Weights of a small GPT-style language model, trained from scratch on English Wikipedia.
Size: 15 layers, width 640, vocabulary 8192, 84.2M parameters.
Architecture: LayerNorm before each block, rotary positions, attention and MLP in parallel.
Each number is 128 + 32 x the weight over its row's rms, rounded and kept within 0 to 255. Layers, rows and columns count from 0. Numbers have three digits each. The size before them is the row's rms in percent of the matrix's.

# layer 5 MLP up, 2560x640, rms 0.0596, rows 105-125, columns 320-479
095:061137081106138150154149118088200136135124103118131139148083174126146109125132151097091139110090109160199161091117127143097165117119137158133155189147140144063115097092127148148138161139138060105125143193083158098086114100104126121142102111129200151072165162136146079137116074127143129097129174102143128094096167136174156100144139095196148174142133106138150093129155130148153086119108102135132143140135153130198108075111110145143145070124100117143114100115089155145163147111106131
101:123132134084165131178168111128112164181100107192059194115128151107174113172141101135096069156153162128122120152121118176121051140119116113142119098150162143058134119148117121082087137147077109158144150102168129105166098088108131130087147145138107094105168141112129142181156144193132167139122094155155156123120133170169114185208097163088071082148190149130156126154126093149091134170103168089129186178150134145130140151114146152149121126130149119143013112120193136143122153129136141
101:147138073119131151103081158100169081130128112206118085138160098103136116136141127115205141180133138131164147095123183149137162148122128091129053104143141120106082112089134110187085140136110148085152122102116099092138137148132083160190144135171100093109165133193097165111174102155180122144124136204134177120145201145129146142178115092142097125086161139083169177195136151099104114114119126205121164123174128105093028136094171111084104132114124169165125199143154172089113135119098151
094:096152141191081127127156141144130118113085140158120170136132156103107153183150071162129153158137134132128150137139129134092105120134139086156134056076176080095156130190152100138108142201154118171127071096114116124149128157132137085229148095112167128136115154178134098105130155155152145131073151106153155085155137148172103089109143142120146152172110135087123138079152144247103177144125117112147130081080129133190081146203161137135149157102135078096153129082138102102147022149081184
101:137117161159098123100097181181121147129089100106092086109129117056129172160154136098128116101031107126086144111144143107119120116146071092161138190094131114094135146168207102084082114178138146127076129171120173163097124149174064160162117161087121116107117119134092144141176157163107105105130104156103153149117133067106192175106172179139121118115180161174104116145135067087096140207125071125065136129130189139106153164109118159116128139104096156161086142142119156122040108110086091
100:152219159107126147103137155135137119181173164088128158141105140110143123149074155180105143163074134129165137087141100139153109129147144097139138092116140194145139150105124117092138083125104143116118155143107119125124119142105136163132161127097125114135206157094188171175169108103178096122083134137158126129064188105119115103179137054150190187114144152152131131080121085165061147082158150127104108180104150204130128086080103100146128162118141112150071180112129158141112167099143137
098:139167183144117116194163104126053109129176111134142081130104126158162136144145102164130094140133122118131154149123144147139130128058124120093153118156106083161065126164113094137155144136152084146115107147095143145143141148148189180139136096147150161093171155158108128087144184097117137120143095065151066098152180155131144174165158119152141139129173163147182145097101130101199070132094105111096120096142131141091142132149142154047123167100118128148096130100211088132146132107075164
098:135230119115054117120111136126205142128098130070158083130176102159139106136115056132097107109116105192103124132152170113119071133099142105142129138064146120172115109128141174121105149167097169129128078132154141134111135139193161156108094173155135120126071111093141086107163124142154140128172113115140166090128080126095148062125174083120143111136073118138104168126103100168126129108111113109102100101117189132094156116167147118131111119127165116089069110196129134208178142120166130
099:153124097180110081154130137128101203096086162106119144095176136065086107115200160089133116162142169178124176124134089154153120180157097101148049142146116160107107117153185101083174107168081126135148104101129159131119133038161160096154083133169112133156110181125128118090137095129132108117108054210145156110145152107138112087159182127108135142145173157165182122123144128183140117139047095118107132179164145070186117098115136174101070084127131194102121093099126125197109109156101167
097:105140153158147100123120096083137094115109161101055123147160124100123121166149124159088147164082136128131091141071042088125152139138144109216080115144127173102123195108119170185194096157146137099153136134170159113114138148133097121140195133145097094126118099116151107174097178217106124139088151141147095127185088092208130116081114094125121153149146222139074118130111120087123131120173191106157128127134093142139160058129192113146179129143142134197186149157120146102108174154115064
102:026083115089064052069074095144106117070120163168096154104152065121093120135133153106147169091138126124147078145123106140148127121126109138097152119194197189132090094074155147109082110198074116120153060148139129118162089138160115162171146155150104078102130140161133112148162114154159114179144174138140170120086155088114135166079109132106083111093113121137122105101104205183114115109103135100132087149135128144147154111137138118173087158144186141127114138145115099174179123181133141
095:120137075122101087112110169118052155161077000114149147143044121144051155153106183085168126123144098128148098143142161107126129106122127170055050133132113075145109137128196144132077090165079119187136176179133112151108141163129062113095184066111137109115145099087133113167132104132139120127107138090114098051096087091098087101147113157130121082100080128093194098209140123171101117102176097074118100139119165146189156122149141123124105144134107157126129166097133148130140158104175159
094:155177112131135170106156118140078104162151094149120122182147138131128087109164131167098140097143101139082139179149138105119087117188055105114145117167129145173141084089084134134153094119148118068133155160144128114132188105107116199140164177172157050108142137138090069112068077107130147134169211178148158151087152088029115143099112096159115105089149146192136161154153160142085147147191166155133176097114164109161152113186082135136112113068099181089030123141122176148202107195138133
099:103114163135139128126046109172144099150105102178124060145059144135135122094125092127134194114097127141086124164153164122118117092200126128095162106186110189156143086083145098143074109143141118113186137112175094144132096083131135094093165190109105158092140167116157134162133164119104165057067093090127088095107117133106164119172105135120143160121123113168189096050124129164083116142149148109167104159184084122120132121108137150105158158089137181132175161142143160112060192119157178
091:161088069100115143090148147169112092113176081125062047105094085082148123128104148102138122196161175116167111118130154088142112146150140148162105099205138139105077098139084138080063097109174149108133153132073085134126124216137084143078135125098193137108183141091163173150125108167116161151184157136110128114115182121138134140161112125094136103126139071140155116088124110130135188128133127174133108144101107154067104127130143125098106106153110117118098122139121097146151158098164075
098:083129155098109141131112154087105112126150151137131105193123149109126121171102114091167121110111187121099146097122095118079145119099164146194091131145070121071083161193071090114113140147094098083140104180053121142152137118160157115095115143084112088117116075112137090184090122094143184161149140162156172116114133070167167089094145149100128042151151169138075082098119146139129094097154117208105143106074136136154185175036141102137126142112086132139125168061126178063166093155107062
103:154097183127139085061158117081157144126122141121133099145111087189111150130163170128160101156132115167126156096151109100108080117118120069053122131114102071147115166091141114103114115132084100127126153090199114107088126103112095229044122144145118157065100148211097134163114169087095131114150158114152180144080144090114135162133136114155128117080096145090123096082134146146126177148150135173144111085148137101144138043123174136048144112109166150161090110130095073136106073104082170
101:079123072154110115083129052155169073124116094171146107075164158046149150135143125122111152154141116151079170146195136136155139123119193130128131156080134124141111188160100138065118131055118135110112100126137101163145161101078101143095086188166077202128071143085152132119087200116205160155100160131102173107165143109106122088149109107137145121103169157120144124088129073083139119109112058141092141097144133118083047139168105136187133102209184135111139167138087149082108128101121100
099:105172120096084191141113102123093148100141166098136143144180121106081131146195115195094118161135137136170159137127151154158138121177121149159167136169077104157128150140131064188155154113121129143162150124090116133097145109139146092136144144128129076119139112083115174116164170122173108165165151129079173149061163127098126103120157091128207109091117121202136164101134140087108092141147124137033146150163116138140089109130154165095191148109178149215196140122122175059123121100141155
101:136155166124061116092141114116095103159116147123142136122119128172128159110113118109134130148145136122133102165155105081166092157183138166101150112071131165114079088095078144093149088102117111188119121115074133116125156135167150135154103126125127111129117130114089188171164153119141067074104112075184140113098108152136099116157095100076137139124067105111136096050094096128146112103132095135115080144130165149130135170165162090129111157178104129169146122089093161143136148101148095
100:139137175150097137114115123123121080154079130161075117131146147133151171121120124128145178130146143144157094136182149121126150098065102137109132156088173130111145106113180133119169110109135183119139070085151161089191127128197166147109176150123178105202160124156175170099134126160157082059183073207128090098134131120115116096188074047165087125125131128140107158102121118133156151119159111136100184167141174120145152148155084124132124105150147122150090121066130177149140172116124173
# layer 5 MLP down (transposed), 2560x640, rms 0.0597, rows 105-124, columns 320-479
092:162132181156105108026107128162095136169155149126114107081166102138132127110097100102131127146133199105112092188140087103148099112158133065148109057095143131183170134154131117145075111111128134147125101112114125107165159095156157128109142157152074106170110135122078193104106222108098118116165054193110094187113109062130063123092114160041169127122152155113142117096110047119079164141135130113129142108150137072077107141129144118093079085123130137133137141119160085119036095088152136
103:107114119045148164111153134138154088183085142080201108104113137074182182100153109179053118189125161152123067135167065122059178157170116109146150118108047162128070155199122117108085135160125147130144106131104163129115155149160143124120123162127150167118138107108113152134089181184128122204091128099151155133103180160120033115102108119151139173126109164139139087195159138094141118157077129162053158099114135165129123154137203079127125152084087117142152111113106134151107103123133150
104:119155173100143117056122075073104182151181124161105124082168116123122113101153082127074182091132153117124154148186120141133083155155120099141153148078136109189141170085142170150074128111129146113150150131092172111162077148137132110128076186118165155117160107167116113128140131119144163147134126071076114112093124156156084087159100129133024129132123112133169096127176167150146127144154170094128139134058148156138087158139095169139144124076146110070087123209103093114185162104131140
089:098106133048166171046166135084136103123137125148139152111167176165132133107071126136111053077138159137174095158097147129168105085104150190092146195117114113140086137120133089135147131068123084168111138112123122150116039134171119155037123156150113138172131080138051168126118170120105091115180125165141147139090056115183186091083129120116109114123166132178123134132118121053145132131208111129100137123170110104087143110160137131119092150141126136141070158179064180146142117139109082
100:160130132126137124065124158113161169094082142147119114153127087099139103110142120160068174113044107129146074036085075102159134177153182183105157125149145124114135098141121129139118105169124100091096120189126122150118137173077087120112176200163168120151091123100172159176086164156145145108114101144138108078098071111149157166125102087162172191079067136142145169078108168184105094150105109139068152145135165127143142098125108131160179162138159182119132079145155088122163157145138116
099:176095100113162165162090127104079162087120155143148156132126116137086098114188153118157115079175141099131108170129102098194143140092095145194084042125143106141153167136104080163135198157149161182066055159162134152161163057113112135108067127168123131135125160116106135084184117103173157126173131107162117080142179140113131134192133184144033106085110163145163076153102164147158140145112227091180143138108137071078087125173164153098065111103103091115196110119149142145129166139144079
097:205111087107145170126080138067129116106161101106137124138131149118157140078151180125139156148158151148093140131101115154191110181099127132215115163121124120125185110102122161129100094107149118125118066158046135138127167124140064142060104109133105131085129081142127120152177149102085142162150147217101102097074120139116137143088161177091069135152108155118138103170173157131166095124150170146139169116092179173208159122147144114152128134139118152107102131117095137089158103080183129
094:133092155113115098140153128176081177073209141128083116096112165162100157164123148081116100117108134108150108149150192103145113177150054142142152108150159122124079114119094078134131120191192152137080118175115085086136121140076159169140137162092175107091192132101141132194150106181110156120083079130121093166077153138081134133144161149118109143108115132100111098139097182148096083121170175147121095144142088105137162152147145121113162136188137153166074128120128157138099133129146127
099:130161113199095122105182104110153155125084080120112114133113052130113157149164105111104135091095068163049192121094094146151102145147148134136127119124141168057126114149086167142143115087101127065123167129189147160133094109121181148154151158128078109110140098136137152119118112142086106175116164108193162129034184155120180155061115120138163125152154132075154102131125146125118094177114183105100152150193107135120115164157174182135152141058132131150122089098132094105165118119131103
096:114190108090129188188138099170179202144165144077167126148127083128130099109073107129183128193119108142084124160133135158180125091112078159101214106126145097198184112090127142025074150127152113159133139157108131170091123160169143174131110182137189167099087121120145127108117106096105179107135164099105138117118176128107145107107137139156134087088137054093111105123103148169145112155165097183119178089160100100158064152148136142124086116101113126130142118081060163151118088158137162
100:126160106085136190142130103082133143112133159141148105121122123153132134152112131127131150105184126096098129136131092135118138124090143125103122082162107142141109083130134124156104146163073113130167130106157125183151121190100139119131131151171131130140109144158133122166177086016136113184124165128088132090162116124078075145165094126083149145113098096070141086164159143093103149118130051108141144095135075133033188106115140134130074152145123098120104147078113111136144144117155104
095:142114180085114077110210098122153088140218161148127073119143125105127114161143078127130124117172138135114165131151138167137106166193132084183167094121166144093150114102108121172139087132143139090133126108111164128120108163127169105170101100155114134145144113136157159132139097139129112104189148117167110121168158129128107120082106103138163112154147095194074140100155128171135158117125160142063119068096098130068117109090091172113143121135156100104140103103098116090098116151104142
094:139079121133118126071091163133150134139139103102129141062110136158118091139096107095146127133132183153180154062086105150136110147107177149173093134139052111074122127123139103100137145109113117201122069160143128171145078111091151101113117120103098180153139184093162154134172182134169132088106046073089160104133102150191131091136170167098098173171120124034145133116136111109158124132144138105100065114147124159117107119135139134147115143172146071137170150135112103155054178092145140
099:132118087116118086133126065139106119138122138138141190176087081138078134160124111147174114126125138112127141092097156178146115084120103118111136140109159106127148152152148145079111124135111135128151162158081153093156105187087100131092122091150086118134118095091130137136143139050182114091162151146133144183161145129134143149148147159156167078134152129053142176126116156209158140122100160107090135074095193101126117120205132069124141110161133111157105141157116073118169123202128117
090:085146189158145143116130137110182176127092145104126137144117107170099121123171094130118153095131113145124087118103093139082149135134128113145156141093145100169181160114174098152150093095114130147113095182146153116166122080086144082192081101114106076105121126097051079124118106094157080148116164088108135181096105123133097127119137147205166114109134151165148143135092155107156081084107106098101132168165108084145196189187116200143128198129180113128141152098168167145157101152084174
098:127137188101117149105069149119111126119132170111172192158146101134156163123103229148167142125148168104108170138183126118119111146091109148137143088097152105112122111118092115130155152169112128174088100080199200115125164093142101143142106112145100082140144138160119222095167122143126123150140100134083176141139195145075178116132141112176141169164128122126124115134112122135141119089112126133126151075181160180167070127153096102130142164068137180140126159117105118095126154099112167
098:168155068123170057081135169097172088096126121131128151133093111119128137171112133108161180177113135110146152129137104129092081139156178164099186133077113128101107087135127134089144138086112117095157082118110174197098153125139105080108189128142120128140172129093134122099162082103108209104065116129130105172066163128097162103051137173141077103101107112138136111177133098126111123132091108102114102139110042108150070137152145082157157106085101122122197140117133163120136139129197123
100:077136113097110146140148122134146104109106155166121104102146149112038118118171143119064148059133079168141129113100147157123099123156155096108119074107101073135105143155160097136156089120090079115145108166103103099094128114051126134127101123119086133097154145129094151203137147092133121077151108195144092157140180104143126105200149147156096178160128098152129095137143106140135146119143122184089167107060156107161065117150113141153118119145130146084107118096093156171168123146107184
102:127117110131095139126074118141097154114087089129141118155100102131132110164144120108173114125177150113134163108136091097116151108100088113129090120134120169107141150125132125135131133126127094108124117147119159082081099127100205169148124093214119127119095153173138112142166114101077150128100163076132130160108124080118118136127127135097125146180166129073161121148096147163178104092154158125142113141188132079079167096209165142124080134156129156126164125145141051161154136102044088
101:158131112119177101195083111089096082082138107129090108121087174123198078132096171123132128149064081137060162100152118147078162114155113204075130137068103104146156166058119170197098131125115144135147115171169121155182148165126162147103100141108137187122167157092151143120057110145143099169122168108138104136141130188133096179107086092119134113173138094105096129177140144154185111164150106149100100187150190141104134144121132106086182129111196149166181150200152174151141085124146102